{"d_mlp": 704, "init_std_down": 0.0, "optimizer": "adamw", "doc_mask": false}
Each number is 128 + 24 x the weight over its row's rms, rounded and kept within 0 to 255. Layers, rows and columns count from 0. Numbers have three digits each. The size before them is the row's rms in percent of the matrix's.

# layer 4 attention value, 256x256, rms 0.0395, rows 32-74, columns 0-63
085:113127114154131173105147152143151098125155123119153159149155120117151112130118113126160150120101111108141117112109153101129072124122159149149131134097151137120148120109141145124136182148095112
093:102144136183120139152104133153097147201154158130120123107146115131148123116140133137125115137123129106113133142104134115156157112108126122138123158137157125085086124136175112125121165123130123
101:135089145150147108102148113103122095098145154161125149121152111137130129138141157158136156096144137123147173127135120072111176159115099093149084118084140154094081117127142108125174141119103126
104:150154160084131102137132128170158117142117138131089094113125159111150135083127108146108106115147131136113101133088119121101117163119126100151093178151106145157151128106116149129156145100095080
095:099148129109146082128122122072108100145150117155156110162133155154099085150113116167105152109139113118139097130126159156141086110109159115106150139131093113111169130150136132078085107122127166
095:086142117121162116086125090143095114111122125147123130122109118153131132157153117085125166179151120169101167118160084129152105096152134140171122119132107150120089152148140138104118161142157133
100:076127116148119136095150151120090104171124127146133091134109144152129093153156135149140109117096132149135115145103130157152064133147155102113161109146113135122100138134140120126087121121089099
100:123143135101116133125120135117149124064093136105113136143160123131108147128127130112084093144157125140118142140065132101156107131121132172076091135160119143133126126123092138115130149087125083
099:162157129136146146162094074132140118125152091142103132150122121107103110133096146062108144130153128140133133149088099091120172099123120158165121148129155090183092130163127140139144137153157187
109:156130130184142153079131127112114167096148112149147153144082115130159146100110139103162177102131149155137163143173118107101201160154131117122141155095127155095103147166115107132130136173141153
099:108100113074118150161145095149120094088133121116124109155149125092086159133120117116131162157182142126109100094129149143147135081134135128083123119165114100133157149129160126074114146101138131
089:174159131102111164082107136121123118140132148103121115119140124087129152160094160119159165134154146101089153093137116080115139121174145160152130157131119135157085180110137119146132186122153124
097:142102130125126148182148156177156127134112130093137124117133143127140141139153143132082103139157148141146145150152136111168116102119157142154169132129146134146166142141135167156102122117136148
088:157154135139111095133115143149123098150127144109102091157124101135134106150118102157100107112120144107114149107102157138126054138145117119115114127133100134123145141172069099078128129116175084
096:098100101132120129142153057099138137111153139162169132110132087118143143129112117150142109118163108131144193125140124129139160117103139130098093132129146101135153111136168087110136129158140136
101:118084128101120129127103167139161100123101103117126108091153134129129145158148110151143121121099158116157134140148167171139071123089126201115148099141105099147151124109072133138121108139157158
092:160120172156146100085111146102163130176144097137091163145151166126097114151144102135139167122093139102097119102151135123105082128091148183120169079142135111130181135124138164100116109122068145
098:128119140096126133143134128167126146151101113132151148145110137175167147119100116122115155112119106130147086154119087123130122097107082112113152113110107105137113078153128168145149079132103173
113:148138159093146089194114127121146092126115125101104123125133129109103134133146088121116090135143134131123089099062183127142142124081121128108080151144093115106187148108109151143096118127100133
091:131128132149140133139099108101125088165119164157119151107134138158124139097151119133150092110159098150132160156115081134106153138078092135167071160091110120054108150136081149124152156127113155
087:110089099075157153140149117111117153132108161113144152127145114110153156146148121125072104122129092095121158140141132120138185114089136150104075166161134149103154111115129089095148118120136132
090:122147113110096167140108122152144107158143094127129098122159135150095156118121089144086090137138107168129123103152108162128067108148112118165117124144134154131123138129128130108085114123149164
107:119140110156149094127157060089108142100162130127160163142099148130112118112117111136175169115121100105117135126171125113104214155142148129099117125149168097137130148161144127086101154136110101
093:103119094143158131111169141113147118084136162153114089149107125124149084134160137083094117141136140137096151144184126131138174115138153077144092164140123129143134157146136117125131081141165148
099:108112070145122175074132124096153139122114158116123162110142132129090108141123138146097136137148112116080177154188137122100170136157140094117117122130129107141139131114120098133093157107107186
092:133143104164139117105149117143107144167125130154124157147094088101118122117114164129157148147144135146090154117177118146143102108142150098112159083166167087119143128144160100109138101157090113
099:136126146113123083128153136109137109158142146144114141115120139141134113115151151137153129130147153093149099102099107114100184160118120140090140129082072114098149117153098085159150140139095096
093:153138144107155092130142152126106153153147122136170126124154121109136142153154104130158081083161161123157125155112116101152131095070090155144124143140113130126131139125131127149179127146165158
094:117125135118130104162116104101144074139113160152150078122168099147112131169123115142141127169161129129136159150147112147156109139112156130117108146141110119080141135130086092110121121122142155
089:123125135112168147129157086105119145078112123109149086171127117158171113135108116147129150140138128098136170132197065150132128138142127100143121094129133123126118116143117105099151142114147150
096:129093076142149188112145138116148134039151139143152128129141169149123150145106156152142170130097142129139159151171169149111154132139173124106132104139105127145126116093145148141146171121091112
096:166142126102139127132101151142158086118110142150082152123151105123146119118159141125136105092124119168158094130111183143164087153125099181108119140151112139086125118163124137119156140132097120
106:115109106163125151112130122091125132171135113117153102109155096160124097105122145111154111126151135100103159112177101153101122142119123154138179138104147085099167140133118135187090113136081114
105:175115111097110114147117132151104149116137133115109131109143146091143112129099111097156101118139131117152135144129119116129147144109097137109103189128134167106153151136159146125091125140139136
095:136152159147150112091107151149144162101146170118100158137133118161162112126142111119135097114113148098116139130194145122125135128151090118154069189063110153138109111086149122173130141149182125
105:076161128174106122143140147148153157132119154174152111118145148143149123122131122143151125118118111079150120130165137171140137100131139132153146068140136125117169105125106134133117124127156122
116:132096135138124119130139072122158082096118143121128082155157134083118135129132097090098097153155124146114121117062129116162124091159139158155137071163131115169109151125098113098178175096124114
100:144137128117114128118157080140124156155131137119114132156126108136153107114149155141126138136164113110115093123117113182122146107163122127132180116190133127156097122110138154076147080141117109
098:113120111127110143125123117106122151163136147118133067152124155117113130137131112135118118150129132108141128126088120110112147135115106078138106102103108094090079089153132117109132146141129127
104:124136140099137091111100159159159153160136145126105149130113122085144144123090106123149121107145102129097161157079135110141111144112116144169093164147158093094142129128180165133104114126117143
102:080118117137120148093134092100103080138133145144155143107122101131122158158130098148106127178102145122088133086149102083142135104080102123183044131107108129138109155135142086143154163150144123
106:127133119114101136145105162105090127154115149157158158099087129136131159169118100157136123102102153106133147120164100126114155144113128138177079129169119133108126131142158110112084119161150102
109:165151163129152090089131127178146153113124111129112093179132135105111144125118144097155141106103136119135101125076163149116143135127137096094145153104108153079083131092107182156152109138158139
# layer 4 attention output (transposed), 256x256, rms 0.0794, rows 32-74, columns 0-63
088:099137155149125127110169128129084162112132112165143109061152163110140121086110105129116089137164124122114138109136124155141108148166144092136106141131101128127179105144104112132119074140114164
099:106166147174114143157110118118135109087172120104133138164133160140174102125074139133106077099132107114162146107198105142128152117135133180148165148083161162099153132135059090128135101156142128
100:123137149117128110102091129124138122169131139128142115104141128139123092143153073164083152170091160110155128126118128122111138153175117161137144089159096143138101114157139127116136116113152138
099:146133110180128107102158132106140130168148144101139132093152106142103129119156136135156155114138160102160094128143103119106121133127132156138148107128113107102120150181139119124157111149153164
101:159120130105117155146159122139099146104123112127109145154116141114106158125110167084156101121134117138104149113079150138136151127091148100095090161135147119159140115107123131181141167132085101
102:105134125130124166160140126150113144099112130139107107100129158106129173135126114113082129107142144146092107120133148121152159140162104103111118128137107114151170116112136151153112121137091144
095:097150130118129154141147107139102208100140114162097144152143158080074117124085113152088109128110094131115146103110165157129165122164136129120114108109151155141176091113101097152148132138125161
100:157103096137100094118144155129137095171149154133134151108097089152146173134164159135150173142108139131141097079123110132076115137088091114144136129131095119132101147155155104075137134143128105
096:137130122143115124132132159096147043116143149142146160114110120142190142150115144160141126105157131161120125112159120133125129111075103129148117151124108124085101141131124131077099150130120090
115:084124144091114123137079162138160098119103130133126114118170124155126118139150115156090156160122141128121149144130133119128109138137057145165140090128118133128089105121139156088113122117130127
105:131122114132120131130179129143087154150125112136124122095121129125123179129112106070138102122136118152088107104105135115142115137123160075102124152139109116148176124084155146166120125105106135
096:091122133144130113154126115156133120129118138145102115097137157145137134135136073128101102113136120140103081131179138114123141138149103129108155103132098119101170081163139158150111102118145164
092:145144114164135119131170109112133114133130096126158131128109139108140169117125128093186114105149110114102078137119084156090118138071151136122103136108121096139143120137126123120141117098106103
080:158118126150101135115165119101132116111173117142118144075098120136133140145116130130132122127140119124114126092142118082119126110162160091091111161143094134148171136136139130164141125182083148
093:131116144112131129118107131174110149127116112115118141149105123129142124138128108103086131141068099136102099104129153128160139127159157109126147137151104146173126144103108103157140142126137125
091:146114092124118108131141123160134130166099165106125133140110120078102159140147189118163123121136105118123141136086105160100143131070143108152095136123147128152102148164115159108114134130119103
090:112119115096135128132123148139129162140102150124141125141151107144085140147152139121148144148153089124110119179080139145104082126117097134139105143105127102146121118137132144100089124084132130
108:122142127115128105142094146096129096137131141091126122141151132133129100111139150149139143124124167132152167166086116136111144151099124163153129102124179115125078110122106149112128163130098099
119:154116115150092106113157126145130150170163142142153130115104119132110136138150162147169114124112100122154106089108109136092125132109168096127125143135112114148099142127129098137125118119130122
097:114129147149099092080091128161159134146166115151136131124122089138141066154161119198108127136104091097158126069146147116121146106160151115136141107144111159123086161154115072112127092150147173
084:171142181145116112167100111162112128130157118114150109136133160151133139148131140106174115123125154114127058090108085127090126147124142118116144154112126115155103120105162132179141107106135085
095:157121123144130139141166115124098144088148123121133154154104139107165141116101154106165122071159115131108108123127139142139151105098168116089133165129145108118168152097112109148133126136096128
103:106115144070129166113108126170119175117121100143129133108138112145120133152138087116077108166110100136114109097135160113144115114145098100121138125139091139148143118083154105162134107098159156
092:136137136109159111138101112138102128141134114128119112096140123120107119132128078142124161151132195135115124133109130087129138152163126146116133111149123130154092097101153146140129144117115117
090:114143169112159124177067105207098151149117108122135102143116149107117177137085118086113090139084111133113088126124109128132143130127139168080131123121148143130103098116117135172157114096136124
097:097144137114136189162133139112122157069120110133123110134131172116139148146097099092074120119149124139093122140146136126182134137140102114138143150097134124137170111082107158150112127136109128
101:123118133121110107108083119139154152144127112147135112129149103136090092175185146198134116157088086117162140104114138099117134129131139115126119113138126154129079136149149095122128136141149157
087:097136139146115103109130101146130127134126176089126141130122136160101116116158099152122171138102109115126122144116136151109113137139157154164153070132141147144116148141129141113129096113133122
102:148122133132108127138098115142113154140165125109116150154076136086141109143143166135120108107101076105149133075125137121127188117119173116124132140135149142138107158122108097157135149164100124
100:108138131117138141106131129124083135102136134124107114076138151125131110120138071132120166148129161135097143150114164095157112129174117125134149114149124112151153110098154173140136113121107150
103:112117110131160107110139111155077162163115116148132110086153111112087149120122064081113117166131136148084092140126113118142077146166122121107109115163091123151167117107150150139150101087161150
095:148109106170101080102143139122153132172162147141143131131123096126090129136171136176161135141122140107178141098116088125073126143121143136142120118128090125142080150151135108099133128120145116
100:154139132115102135096138139074130142104091098118152129096108120102155123171112159173120131120103164168117113131129141119123086126079110112168143130115150116112103153137108153098117140164103145
107:101141126155146120116133113152141133124135157135080158163147137162104160098131128109139123138113134131149139091120122118113118141162130134095094122103101123102181119132140078137161087120115098
099:090141119114141136137121092167143170174113153125101128085138155122104105155132161165146131091148067119141122117123113130147173144143173134088146101157160154123114128104119126143155118106137112
103:136133185115115174132110155079120153163141118097149108140115138102170086128111126155103121124127188131086136133110153089107111138056115125171174119144157106106084119141121178138122149162089142
118:153108079123116136152139118130085096095154109135148107134122122167134145103123082104163105144147072085151112148145142154137147114170113123134117122156107142164134105141115116134120171092136140
098:109123167127167146172086131175141133150155116120147130135148151081130120101167086078080159137145151114105105159115136073141121134083129130128125142116140125105140094167161127149122094141158121
099:141105131098125106129145100097111080113109103144123104079125143125172104119103144126128143086139072134125113161122142138135126118125165152162162158135158138159132132121144178128133143146141139
106:127136139149150103097118096136142117158121135140085153138163138158114126143134106144162106146118115121160098106119129115119115123160132124080090091144110143109192147109126093131141130106115093
102:141129092142102098125145131122108109085153141133139095150113146201089117133134128133132099132134094141134160129109125206150137122145119107100144117127106151159114140102106108094129192077121151
105:112166119140152100153130106109132102076152122132116151204115134114143123099143169150109146136121160134089120128088083110108117137116158104092140128075106115101113169150133110120127081124099131
114:098113144102131165134118121148165161201121129115098115036156114093086116143151130113094145115165091123162136141177113112131119123130137148154130127160183132162145141109137129181133135088163112
# layer 4 attention query, 256x256, rms 0.0764, rows 64-127, columns 0-63
167:108086125103125170169083097133149098109156133144140120106126133080103128144168107109107120164113123111105136103133107112121092084122155169135111098163129101166134168156098097127134148088121123
127:129125140119137104141138110112133094085127131122142109139195154143158131072151135096106111142137150143160100098118094142166113146121134121141132124159095093144126149129090085102155113154106140
132:139177132160136103097176151140096128136115146105104126147138133184162126113083135148155114092144149145146105140120153135145168177152108094120164138096126143093104092097145146120138118168125143
111:100148102134128161123106145136121175182113103138125161110087103108109110169114132159126158119105108122101157166145143129095156127127127136113110150123166170118142123127148183169099125089169137
103:116099141114115142149098082134142097099153142121170138112142141095098133099141151083131125147151135125145113109123102144153073098113162138137136103162108092168157160148096095123138124107099110
118:147136135144135093099152140132104132125135157100096120176166150177194147092093136124163098090153141147147086107134165131126124158143094098156138141093120120090105089082159116109158119164096132
100:099111113091153161162112113116159130133105081158160137094104093069084099147177117131095154174112090103080189157146118143107149112136122122125118124143132137144134155171097143156112155102149134
107:096101120120122175149082058160149118144135097167133144112125102062110118154157143128112144147146098090134123113142097147134110098131149168147110114138148099148163142125119121136108118097156125
108:146126134140105085090153133113098105130159158099091121186161159185165138107079115109150099110155147146153098101121159135127101138149121093145157132111129121124118100108160097104158131152112132
100:136142136129131094073146180140105114143142145089095130148129163159167126116094098175141122100138149159134099132112161118129145154142124112116139148090122161085080084110177127126135137139103109
112:099118125115129164181103107153152131146110079149146132070107090073083104177167136129119124139116099109101142162130101142111155116115157159124108122143148143146141169141132164151084096078162137
072:137076155094112162156094087106124122144153125142147105131159136125105153120112091068125086133144114124167113148137125146166116096115132141124134151143119083141170146159094109142143097122096165
096:106129114132148158177130114138157125137124068152141139092069114065078109176171158133098145127118111097107152165149101129093163085127125158153115135147154154134123144139121144161096123079149109
111:088111131107116158165091102128165159128119110152154145085127086085093096147163130112100137163105118106135176151122086143118152093126152148097117125137132119153171163167081161144097115089139137
089:098126097120131166163130115129153125114123100159172122098099089080085118148141126112114168159086119096102164174152085150113163126134151140135136121140119151166160124142105147134127109085192147
115:094112116115138159202071088148153122114122114164162128085140123081081125172159102111092138137107113080125167140119089151139135080111127169115082124160116120139174187156100124139111131080135144
137:110130128119156158162106123134159137140127113160144143082107084078081114152175152131114133156097122103106136162137094122102133113111145167137124129152137122147165148148104147169111110081157116
079:143117109166165109059163192106098121131146172097090114169152163179146123126101112130156133106129121141115091104117178135105118175151114081118135113101126134090114065119164113136156101149108112
083:090122085126131176139128135112159177067113114150133128096117102110086112113179165118120160167102119076125139174138086117135166113125141098135155134172120146161147138130112178161127098114183141
122:088110118100147163173096123123143135128135100185169132093131113092085104144164124119093131143097117079100131160117110150140128110107142139121128130166110145155166146166117127151118116072152122
095:121148149123151105111148138133137159145099154075113116122100096124136119112157153118145151101123151138142118173162116097129116158094152153164131138105177127091086146151109189138119124148152140
099:125133087137132146130129174111164177106124124133132153100125109136106103092161144115115160128100128107123133154140117129106148152132098090135157155154106154138119125148083173170131086133156095
074:128129091115100152166144110155150163082119092129138142069116108125112080088162165079098165146124121095125137155157107157132133106155129095134126131134130133160150137145122139155090069107171107
147:113138122123132154181083103174133096145163089174147145124117130071085117155124108125085089151116092096136125126118120155139139075135106156114096124154102145139155140148138122126147120069126130
155:137120108163101093101146156108080150113125170091103119125155137193166150078087129123168125097138162147143109113132141132120120162139126088141137122115150121118102077074149108130129118175119145
103:108118119118095155188099073188126100112152059134151111124120141090111134157115107131082132139106137122119143116113128146162121093135142160136107085176107111148126148124128113123126151101123148
096:143127087107139139134144134137154165091108098114155130091063106091103104125148181126134168146137128092109146140167120097154123132126177136164131140122122104126115146160095179134097143128160130
153:124111122106142167164115111173158128115119105169156131063124121092080097133160113103108136163110096094091106143134096147121112098120127141130143120166118115154141153159137128142105090076171133
081:164129112145103102070161156135119149118148183129100166111127136171157152077113092117143111142143142165140090117135158111094110159137092098128117170109133167129135065099179115129142105157129092
193:124121126149096109112118139133076123119150131101109122150158152177164152125069096112158096107143150169147124114123162133127149164145126107127131107112135134132139087071176120106131140148112148
108:114136170152148091118110124133101085192132129109144139217150139128160150173081102154128119104135139158121138113107145109155138132118124135113112101109135131097113141122136118106132154133093160
132:138129137138141106113152151105138165117113153135123137119101110146137126109153189162127163091137127151152156130146128108097131151121136126146137151084123131087094144138096174130105133171156112
154:111108112137102113134122116132092119105147102121119108147154144128134137136084093101161112135136136130114118122143148160137158150154127119126131101151150125158146089084171115115140128109120168
097:089130146129101141169082066143111112131137096119139098154141124104113098170113112133101126132107124142134130114127136145161133113134141148133122083169133091169128139121149122086120136097123166
142:111107119130079106125121129127088136092154124087124094138154142164163157107072118115157107116139147137139123132132133141158154145155122104146138105120121118138137096067134109104133139138113164
068:097111120102119159141125089102136116121099079101161130151126099058144122166111180147104182104110111099154137139142095168119138093109166143156119079147111104127107132137102140080137137107134133
138:117105114131117147150118100186129118100142089117138093116131140092110099150120080085118114163122120125116108113127139144160133130159124126129131103169115128190152113138175115123126142100148168
090:104118143112175154146130116142161088164158102160152159154118135110088097190141075098099137177120107103079124116105130136151105104136117140085122116151149115151142132153166125110139125068108109
088:130156101114113131127157123126157149073119132125144152115091101124138144127142161126145144108102157129148173136166168120166153142157151094148172123119098130116125115107103144098118107153120120
097:160164144149187103151162129165158099129114101165130128124100121107098137140151128120102141093086105096135136134105114146123143147157080090109151120117104150142116119131134163131121108102135152
092:126111147126084113132105110104117143169143107142124120121176145143114092121122070098130076189145123125108085156093118132105142155129137149089140114147122148158175121134154086132127137115114163
083:108101127122078147160117109149091116104162136064128117132131115113141145125092115142116100125123144116101127128121115112122106085114150175145103114163126130119145136127155100151156151151096104
087:140131133121127138133120103131140097170146100143128130139124122089133116165123061119124097153123127115116098142097131109149117106121100174101105141143124126152138134176153123157153152098111113
091:159130171139175107101152147105177143173133176143128147142117146155135140130177151149128145135107103140136113140118132100135119114098104096119130170105111135100129136155106127141106098144107095
094:118132081103099121143102094147115123066141079070136094143132127119106125129105113094121106125116144113115128119160143132183137116148152105142144087163141094158147124094140088110127137121106168
098:136158139130125100109137147101140163109112163102120125106103119141138141109163211167140155090133140119148147120149121117094146135136148123140122115118121140100090141120092155103113112159131114
109:124102123122097132154120115180111101098155102108142096137142125120118115147119075085111081161122113102099086139111139148165128122140116123109134121152116112154144112126156078142172136112095164
097:109123142145140119109100136080100121196117132158106139151158124103123110139124140154114113129159121113131091159083098111069144114115110148121078157145139131129156156122139118134148165090105121
092:123126101100086138122138125161147156073151095101148114114124119132157129108121111084132088141121122119109127099142146126184156134185111075122190119143106127149130089117147141126148108119149156
124:134139137129133105119129153117124151117102182104115116116124136151144150097131180168125146085126149133147142126124106104104105136087154136167128141094133125078090172140082147126115135190134103
134:122101121137093135133122096144118101122141074124119109146134149126104110154090068089136102159118118131118115121119156149146135126151118140105127103156129117168163108116156114136144124100129168
114:142143109122148126114147160121152151116118172104130166123111130136158136125152170161118161125132154139131140104131138117117090123090165145167136129112119120099097156131111150119136127198143075
109:108129119107116129149135096174129127064136081097146087135145121117105115138102077075140110146116120115123120125139158152159149144179129105143179090151135126170144114100150126112111112108122192
089:109104084143135115100154138083098132123142083163136134122138121109100135139134110117196122159107130124114144160120128158144194176161117088090160102123129149144156087112141125155132099102130193
100:126116148149155135105153115138135087152160084164112135142126134097128099130117076091125107163142099095102102154113133143112126109162090111101140161121135148156165092137162107158147121099134128
082:135128156125160114092116146135145108164147175136113164149119135120141120112132109136118105139132136109137123114112120084110093120068121164141143161112123138096118135153128108146161119165116066
106:128141169134139136106134157085124122187130188128111143132119138133149136129150152181115132106143138144130108133120114105099085103063151165140077143099145153079119168152086133132124138139118084
121:148124157134158112106141160102135123164114178125098155125114128134130136114137176173103141100136117134135127124113106107082093106090141125129098158095110140091100157156087130129119116165124109
088:188152155133151121136143098207152122099124156097118114118108128143132114120144130095086141102119121155151116085150158108163099100143098115143132130136095117109078136143127147114118125171173114
137:142129139128128113119134145086133143143097168117106140107128110150144162103146187168125146107151147149158144145102102111095134142093148153145110156101132141063104174116090129128118138161131113
099:140117105130117150138113111194140119086148100076136107134120138101127124135098096104140082147112139124099124101166163125187123104144127164136177118159144118157128120135168111110159151112107133
090:126112107109076127137099120139127153086145111071153111108137142127150139109107115138148084160141142101115143137135130124165151118151155128136160109146124137131139096133127122134163132167101170
118:121160113114133133123152153113164147117125176114122157126111132162143161096153167151132150095134147139139141129131116121137137145113130117165144142099110136082099157126082146128114108172128091
100:112143119122094135170126116186118133062152095075165095126135129145127132132135097079110067144120147132096110121140152132181127106121127156136146109148117114154135109103149109105141139128121166
# layer 4 attention key, 256x256, rms 0.0777, rows 64-127, columns 0-63
181:130122096101128138132130141103135168152096145089117128146127116136110131087125150094116157124121118153138127166125155157139147136145097069116135176140117150130163107127100163120107087114167128
155:130117144103169137145117125131159116153125135125148146072104123109094107127165111145103117122137132112112129152103137133123135125076120128110118164149147145088125163148105138165140129100115140
127:115115117168099111118122130124092098098140104133116116148136142135160140150102123140150114137123131104118120082134110098113117128143150176151120067107140104135111124130155102124129170163099100
136:128136106144092098104150137109103143109119125097109131188152122161136139115082152083156126117123106168171116105151133150130138153180144116131142118109094123157153074106134136079086114139143100
133:123134147107181143158109134123159116133123131157154127081126135109089109127158111149091120131135140105105130152096125136135128103091104119110106150162140149111110165134116119150145108097121139
097:114132149172124123139127137148092103113131106104100104120122153106156165180133095164136129155130138106100162084113116092144132118133169173122103091117154085157091145139151107124151171156109105
103:157102097118117127128102111131123155117126159136160143112151123143099133044109148080108176118111121161198144139150132177122120149154108098111142160136097119148153131110094108124123100103144099
106:142120136112190144157114146128143138151118129162155127104127156101104128111185102153108125139130151121119127168104138117141132110061112109113107148149139145102133156150128140169153124116126144
088:125111125137083121122134142119069115108106096090102128143116132112138163164119123138154124147133139132115123078133138096109137159142160158141107092095121107156134144121150126125121163163107123
101:135135100154087099119162137137092127116136094101116135150131109158142141137071118083160151137133120131151139090160125127124124138183143132132126096098106108137146103098135116070107150151134089
102:119132137092183153140113136140173121125138124155142110125104144128123120118160127150099106141120137107092129156083145146140125095066121125121106146154126142107127156143116131156135111088121131
080:129133156101178127141145129121174090114130119139122100103117128101126110142170132151132115128128114083118145160122145123121111115067110119124104135133107156106128173143103154175116124121111170
105:096161143117142119146134159117159155126081128143109109134120150125123114115168127164130124141167122151117158158088171121147109106099118097124132163155128162101133145146100154151093100115153142
092:127134131097147115165121114137159108145147127146137111082103135095102091113167128140100117122163125116121103165090128106113130102060099125107121150152143129100103162155136151176129125102116190
110:133124130115167134135113130112152130120118146174131110094104139115112114132164131135105144131120133111126119172121118136167099097093120114099119135153140145105148131166111128138130105111127163
088:125131161113200138146117128122156132130134144148129110108087141131096090140190113146088123148126122095116161165087141115113139131093129115119099139145140131104147146155092150141134122110111155
092:143103138117155121142132126128135107121122152130125089112114124102086090127185121135095129135150131094105142194099125127123133123084099099134138153166133134125117137163141118160145133137109170
107:148121144158114099113132124129095112130153135143142123149134090139143144124092116121149145109093099119132118096140123151099154162190148154147160095099124097159126078123176116112136142161120116
113:115081131092134149167118141115144148110108112156104093090108110108092089136176133112093120129110133118116103162128132141156105116091103103126149141169136125117169146155140150160135117098139174
100:129143160115190135151116103107155140135112128160153130075116130097081101130163112141107136113128104114124116155098115150115129105109139134122111149158141136115151147140108130155131098107111162
095:134115125148113120161124184136141151087143129122101067115159111117104105149138146090116082153099119127115109179117162131145091126114084101127192157148145140126115139115149121135139167125121164
081:178089133116131131130141104110145147099134131126146132140080081109105122103138112095134140090110121119094096202151147160146142122173139120116144098155136154160161089124191135163185126139103151
110:147107141085170157115141111106166124138102115154123133112099105104108113119171121107121125139115132113067126170112148145168138116153141155107127123145112147121165144165150151150144091105122131
100:127147142115182126132124100122116132162128155165146157157101144127160123118169124161102146144162100115131155138076122094086166136102111122126083139132122140111123142137091139163118112131125125
093:136129127144081118111145122129120120098100103138102135165146132150133156128105111103133128146105129148127144077173138131157107143177168147113123084123119096127151123108145146088107146132153092
150:098156125096125151161112142134130138156132127133154123125132167132144117120164109158086137139142113101114161129086129122108144120081099104129108160161137169114139129136096154140112095114146129
121:133095144101169146126160136106186129102111126124122117102100109092082112138163111100127097134106125124082123170117172149154136127136145142132160154147116133126136146130142157150155126103115157
099:143148150106205111144171117123149133135115134143151164111104102095093137134172137135133134134126093109093121182116139113105136120105122138124101146120107128138109139154113140146129123120157146
134:150134115150144111124158119120108122125118122124138190139135100123134160160104128132168129137100126169143123079154127119136142131153153147136109094088081077156132105136153131092118145149149117
094:091135129147049144106114133134062127132155122136115122183159144163170137132104123138119123126144126145157138069141104111128117145125152115130140090135157111136129128101101125100109140148126089
084:115140152135076137094094143136083127104163148099078095161118132134143130087100162108112092124169146154157147135146129131132117166107102138124151138156178136124113137098121100153123154146085096
115:166101119118173118114187138135189113112072109125134144100104103110087120174140120080165130124076124135090097158140158132155103102158153151138130113120083109159126114126157147128148151098134154
085:081132149133085127151094141124087110146146139150114088136173172121174156097126146180117112121157122123125139111118124117120125134077115108133127125130187136115119147133118119130103120134150096
094:122147144114119146114096128133106122111153149110103084136138154132153140067153147157087122129163120084151133165125126118106135125104092110117128173161199155115122146114110115169154147122099123
073:062137101091071167126088139121100139134148123127136096124141179161156132105141142136099136148164136108129148105144126153108107135109107125126128154167202162112125156107112109130113104124131091
142:119155159117165135134142143112170123136111138135129080116127146111107125110187117144098116141113131095086116169115143121115110122104087092103141170166151172116118137135109142144139120093123129
099:109121118106134137144087120126098094124179162126138110128127148137169144077159133146070142141182138100159136135128106127113124155100084107120131165167165149138092153145066091172148131167094132
086:128119157122114114097125096089088112102144146102104123133134140118183165072145153146122081097196128136183137150128132117158136162136131110124169159147156124135100152141125094148145128176106114
104:099112118118144158132144118145167157112067112156134109121096089121087099157136131136129166133116110137056145163117146144158139083181137155128151132144127116145147118167149172136130103100166150
081:166108136120145092149113113113106136120122166125144141133142086112156157134127147118126148129167122136166109134123147109141137137124127145144111130114100100146136113134125130134140136207133160
086:114115144106097131116107094131102114145177165130138136112164176154129131091132142164087108091146159100180131104142096121119112140097109141106111124125179121114107140126121103139143135149101112
074:080154111126106131119130150144145097131110122136087069128117167158128113105148115112076117145139135090165144106100104128111111166142112092128145161147174132098107136098088097138118155106090084
080:143139125142102112098126135120083084154169169113117119122136151111160164067143175141123118109181153100170100140133097082133118175076129106092133132140160154107069145107107077143105136140071114
081:169121113136149129106167103138161162102118105138150153121114109107120111164091141101166153138106138143121135148124123115142164131154140161152147089102065087131146107124137149112141143124113129
080:075141146132099152137077124108124117111138125143104058138144137145142153101134157147076144114168120114133140130121146152113137143115118112130164142168192150112109155133059138174112120123127105
091:150121110142153122139147148165178158114101105130126149097133084126098111185122110105143163121082142146076136134104170136126121096150157131128147103123089107141147118118154150116144134093172116
090:102162142115096130113098127116085120116136130140106109124143132160148140074135130154062144110180132113192149126141101136112117137128089119119152182153171156092097180138051109174143117147123117
160:165158141135120093144127151117128117178149139124123145079170167086096132117107127142131101125119138131148074105135134092105095169077126108122101143113120123127131124090174114127106128130108083
099:073101132110095170140101131138092128112143138167122078136112135159159132130137140174087160121160122092132160145131117151127152103116103129111137116153154134127133175156104114168146126147114138
093:150131134129164134139156136151175158109083097114142143099109085138071118190119109076149145134089123149090149105112154149135117125158162140144122103092077123149162101121142156110136114086134126
092:119139131104098151137084116105080116123164134144112100130122162123158126102131143165069122143166119077142126119137107107103132139110086114114138161151181154106094148127100118164123135152122129
091:125135124140144116127170136144158149106087099141152159131127106139108118188140123095175152131077135158088137129105155126128133099153172138146133115110106134131154095149150172097145131091129155
094:086129103108085143137075106131069089108173134120107076153137128129165127073120153154094115118174129101157147152139119150117131121108092127131147153154169139116107176145066098167139115166124141
090:089105136098069165155100121138074103120153142149109104131145122115121124106131148175117136126130110112131109167147115152122135129095125110126138146173171127128114131132134093142129119132152130
098:150115135147104106115108125095081124146161150142100106151144144095153158102117138188116121137153102113164097121165132091134113154096120131130116133143155124144091135132144088152108117197091127
079:130149104129140097128151151121175164120085121144111156114120082147104106187103141091183160110126115161110145153097126144122143135186133135159140142118081131100140097097151152143118122125137149
090:134146124148172094116176152146182135132090123126153184095123126120114097186129116080181112146100115137108128125121138115114135137140135142156121115094092133118130075124157129120102137088147141
091:167141119167170126140170156137161137135085118132145167127123083132110124153125125109185138135073109166122113103137152133109135137138159142137120111085086118149151075124175157097107127099140146
103:141120124143173121108160142101130154108124101112138155165087107127169146135151122095153155159141147128122161103116135127149150106174129170119120093096087117145117132132102143133149160144114163
093:148133144150171130124160143147192154134093122110144155095120126128080126175142108086147138142056137142083107106114141134126112121165175130147117123107066122122143093105164137085110127097138139
083:071156114109119146108124142128104106137127132146114073147101146148150117116154159157105135111176116104132165135144123123107139126143099116104144176164168162106100168120070132136122104134086132
090:088135113112094146155079110144153123142140131161138096106112112195118115124132137139086138126121123090127154137126101158100130136158103138127138152143167153098147145111089132165135092095109140
091:136126114129141134122159114146164159104075109113120132119109096141105104176134112083174128143082114175089145140101139145153128085148144127134115110095074096134148116133144144108127106113150153
089:078154141113108122119099106119115098115148137127099089151121150178167119083114141123089140112162121126149163113123106131126137125147097150105124163146171158084091187116056127139127128125120147